config = dict(
    n_head=4,
    d_mlp=1024,
    norm='layernorm',
    attn_scale=0.125,
    tie_embeddings=True,
    init_std_o=0.00423,
    lr_mult_o=2.0,
    grad_clip=1.0,
    seq_len=128,
)
Each number is 128 + 32 x the weight over its row's rms, rounded and kept within 0 to 255. Layers, rows and columns count from 0. Numbers have three digits each. The size before them is the row's rms in percent of the matrix's.

# layer 2 MLP down, 256x1024, rms 0.0896, rows 0-82, columns 672-703
100:108117120131137128096105100080137169108167091084098107136137143118094113123148134163068169155153
097:177119145126106091087131114120120073176133146086162102106064082136155128095158112125110089171083
098:151038090087123157117147081124113124125145125180166086111175082093133101097089118136108049148128
101:133107164130168140144128135067078179159083085152109124096134119085086113085146191059103113073149
102:115178142103077125147159159132110151134173132160158134109135123061128115131181190211179071118118
102:134090159111166106148126110095114119175152110135142163122107146175113086093158081138106082127126
103:134144119129148046146099158138131154133105185137124134130132173145132087104095137132082100149100
100:097171119129118104112140120241159164134096186078134090178095076158098165135105121058079131172041
098:108077090085091139116196117133099113105179169145066152134119106067109109117110060130142190140158
098:095133140125073098153145156164101177124186124135113130191111130061102181174150194150165101132184
098:117175156085121168157117113105083086120080097163121124107174121106191135141128172109145123175184
096:117154084125116041099116162129175165082117124140035153114097151151148147152098100100177130161160
098:140110126117150189127122098121156102090075148153117107141128133101118155116157158094164110123137
102:091107136172117146139107109158138164110189132141102153172057168157116136076080123143121092138146
098:093121112057104128124171104081084128133120113097100090068110159104143161068115135076136139210114
102:145106178133155073169080138105132082164189109160085142113127097107162110106140130164153102060137
102:073177165194132132151128173167183159166125144124072143114152132167089164145118133131150064118099
104:141151141157123105159066180091099124141097188086115138081153131119084067104098111138160089134147
100:108140124156125103098182113173085132067093130129126183074192116120170113121146140135145099154154
097:144132071123141137160053197076075121111109072137094141132037158150081145127116134140080138089148
100:082170164109091137147039126164135127163109171084157081116089125102136138143182174140084147150106
097:107171146096182118132187126117142088104149174118088152148136165165105134067140153123204089127074
103:131104042098138118096113154135157105154123180121152141131107173105178098173097135119105107109148
098:143105107144131070088078121117133116106164174091140144119182122158195165134131119141133105101125
096:089121178150149164097176121121099114125132158101082066158129096108134165188163152109088084126132
097:088086067178095133143133169162070171099093135149167099125196116117127173128132134116117158138149
096:123169135113070108122098151103107116166129108134114156138122134086110118159122132149131115185163
100:109098124100135148137136112153121072146090078058184108125074130114106159091133105088183235128134
097:132161131099098148131151157127138104116164081167125110111138112141118138115107133139086077146154
100:114161174185102134155083127098119163147117129158137122114100108155179086091147064113202029134122
101:141098129094170074124168130113129150089152077162152131108178114105183083113130123149137127168143
100:147174128122134135122130153128119153141123085138055134172112065135123143177129084097077108129139
102:109115182074077151123131151131111120113188118049156114210130104128093183150175184122093155100152
101:118109127088075085185172127114146110129175104124111104125114153120110152131139100122160151141170
099:123127138131152185180129133152198144099116155131106142108087105136083137130155170155116123110114
101:110143093126086137157098144106100104155127120117116076097125165173118136116139071118131066083185
101:099147144099129086100093124125081124160115103156045077104103123141157146153131084104163148156128
101:111120103096150142191096120156129104141161118125153148111122131103131142115204123155113138133076
099:114099177139144178114151141144118112117133126195218123105148124166151135150055072136154138155147
100:158143123174158134124121151085154064085095123144160117128090191146131073173124118173128106090108
100:130131163106111106091122104136127160089090111193172125115126083131219119060110096140130109108121
105:149130175149117101170170116095152132097138116111099156153143148096122111163123190113137167101100
098:107169146127066138140118094158143094102111086166088099129135187175188179088169136130117126111101
105:169080134099140091120145071088170152094116074147116121129090107187142122097122135076158090171103
102:117121110158154110045094149144147115157154137152092172122123159129142164133182142109095153116114
098:173151171103130156087144115124138186131157134108112073131108179117185144162094137137124070149131
108:117163139096118105175109178164151144111137138145097166087090168038155169137166103175102190139151
098:067128149113121196084151058162079138137088122086097116123073080168125157160107092123117174118057
097:102110095117093122161133100045097146102075073124144114130139138149119156138115144140083130084105
097:127111155135095132132084111127113126072150151104117155166079103104165147102147176096145134119086
102:153160130088077108143147133104119131135081088153174165123180081195182130074088159137101086174096
100:086122129170148099102119103077127124127064110093132151105080122090125133094116131126118172163085
102:127108080166125104097128113153162112123122192126143204118155127147161101095108140096155116132104
100:145166187156116101110125086173101121148070152113134141159096189132081159088135111126158096137043
097:149149099092102073132136141160119131116139141191109108099146076131090165162144107207141156138084
100:137105096101136117133135158140117094167190139162073128139149136160105134121118149106177181129183
098:092138166089110130091114152101168130138186157116103112133106129086088118101163119080131143144132
103:138074165101118177151144140128162144160195124141153117140084132113138163103109121098096172147063
100:099113133165122129123135127123203153171126179039120097144170072116159084057063159065069167161136
099:155122113114131114142122088052137132082150127124131183128102140199138133146176049088130137126151
099:119122116184095102071137124029127129141124131104091057151117087115149175145131100154128111134137
104:140117174115067122113105144106178123138139121068060114157116116095153084159136124156159102100154
105:177137146155147109136093160138107167123119150147155150075110080162173102135160130193100161080208
098:161159157127106151145136176104075189114098156095138100130171159110096123123121151084114094125129
099:151092079143086097167097122104099094081142179146148123092086055086143124132111172145091103085135
103:096121128185129117136141126162153189137107149163149158148086092152138149202123092112164105160147
100:082157143161086125138152104122076136135107095125136093152122126082136159152139085221120059157109
101:116123132181084123106119151142143123100080101112055090099158137124106103122106086174058137123134
100:127109126161120154117143188130136114136071116106206145164121140188114137094185119103124144169088
103:161064123083074180136097135134127076118183117102126062122120145097143084140137123138079151159124
104:117113107126140122187113132087118112121153141094180123184097065078099074155107188157184150103172
101:131172158181129167080141114110120137084147113122134178174111122125140123148162148174132166144161
093:105118155105107101148166086104154149121147141140103126141135120117146140217149130102142162189131
096:092148104144169103193159113075131095072089108126127094140181131182058146118125093101120176147133
102:154069178107127109200150148123156110085124190148191112130154091133075141149119137141170102104211
100:141128119142129125140133064114163150076100163111121151088072054104151139112147130162087111110101
101:119127136141145098105172172072106147083121173153105127097155140123116144141158050200143157170150
100:175180090084086200096111142188095183135045133143149137151091174187082131122111141122082178119147
103:126103122093120144070123080164095113161167153156144115144057113111171130174068127105144142106163
101:104156120148241150125112087113156151074117174155110127107135103139086140116130157070131130150127
104:148129116159125030097132132093107164088115106109107111134162117089171151123143157134124091124062
100:119089155103122139142084162120158116094168074152159130129130117047154109125173119134128084163137
101:050075144105184126147124095095122167129106060142130074128125089146128152134071145109174107134169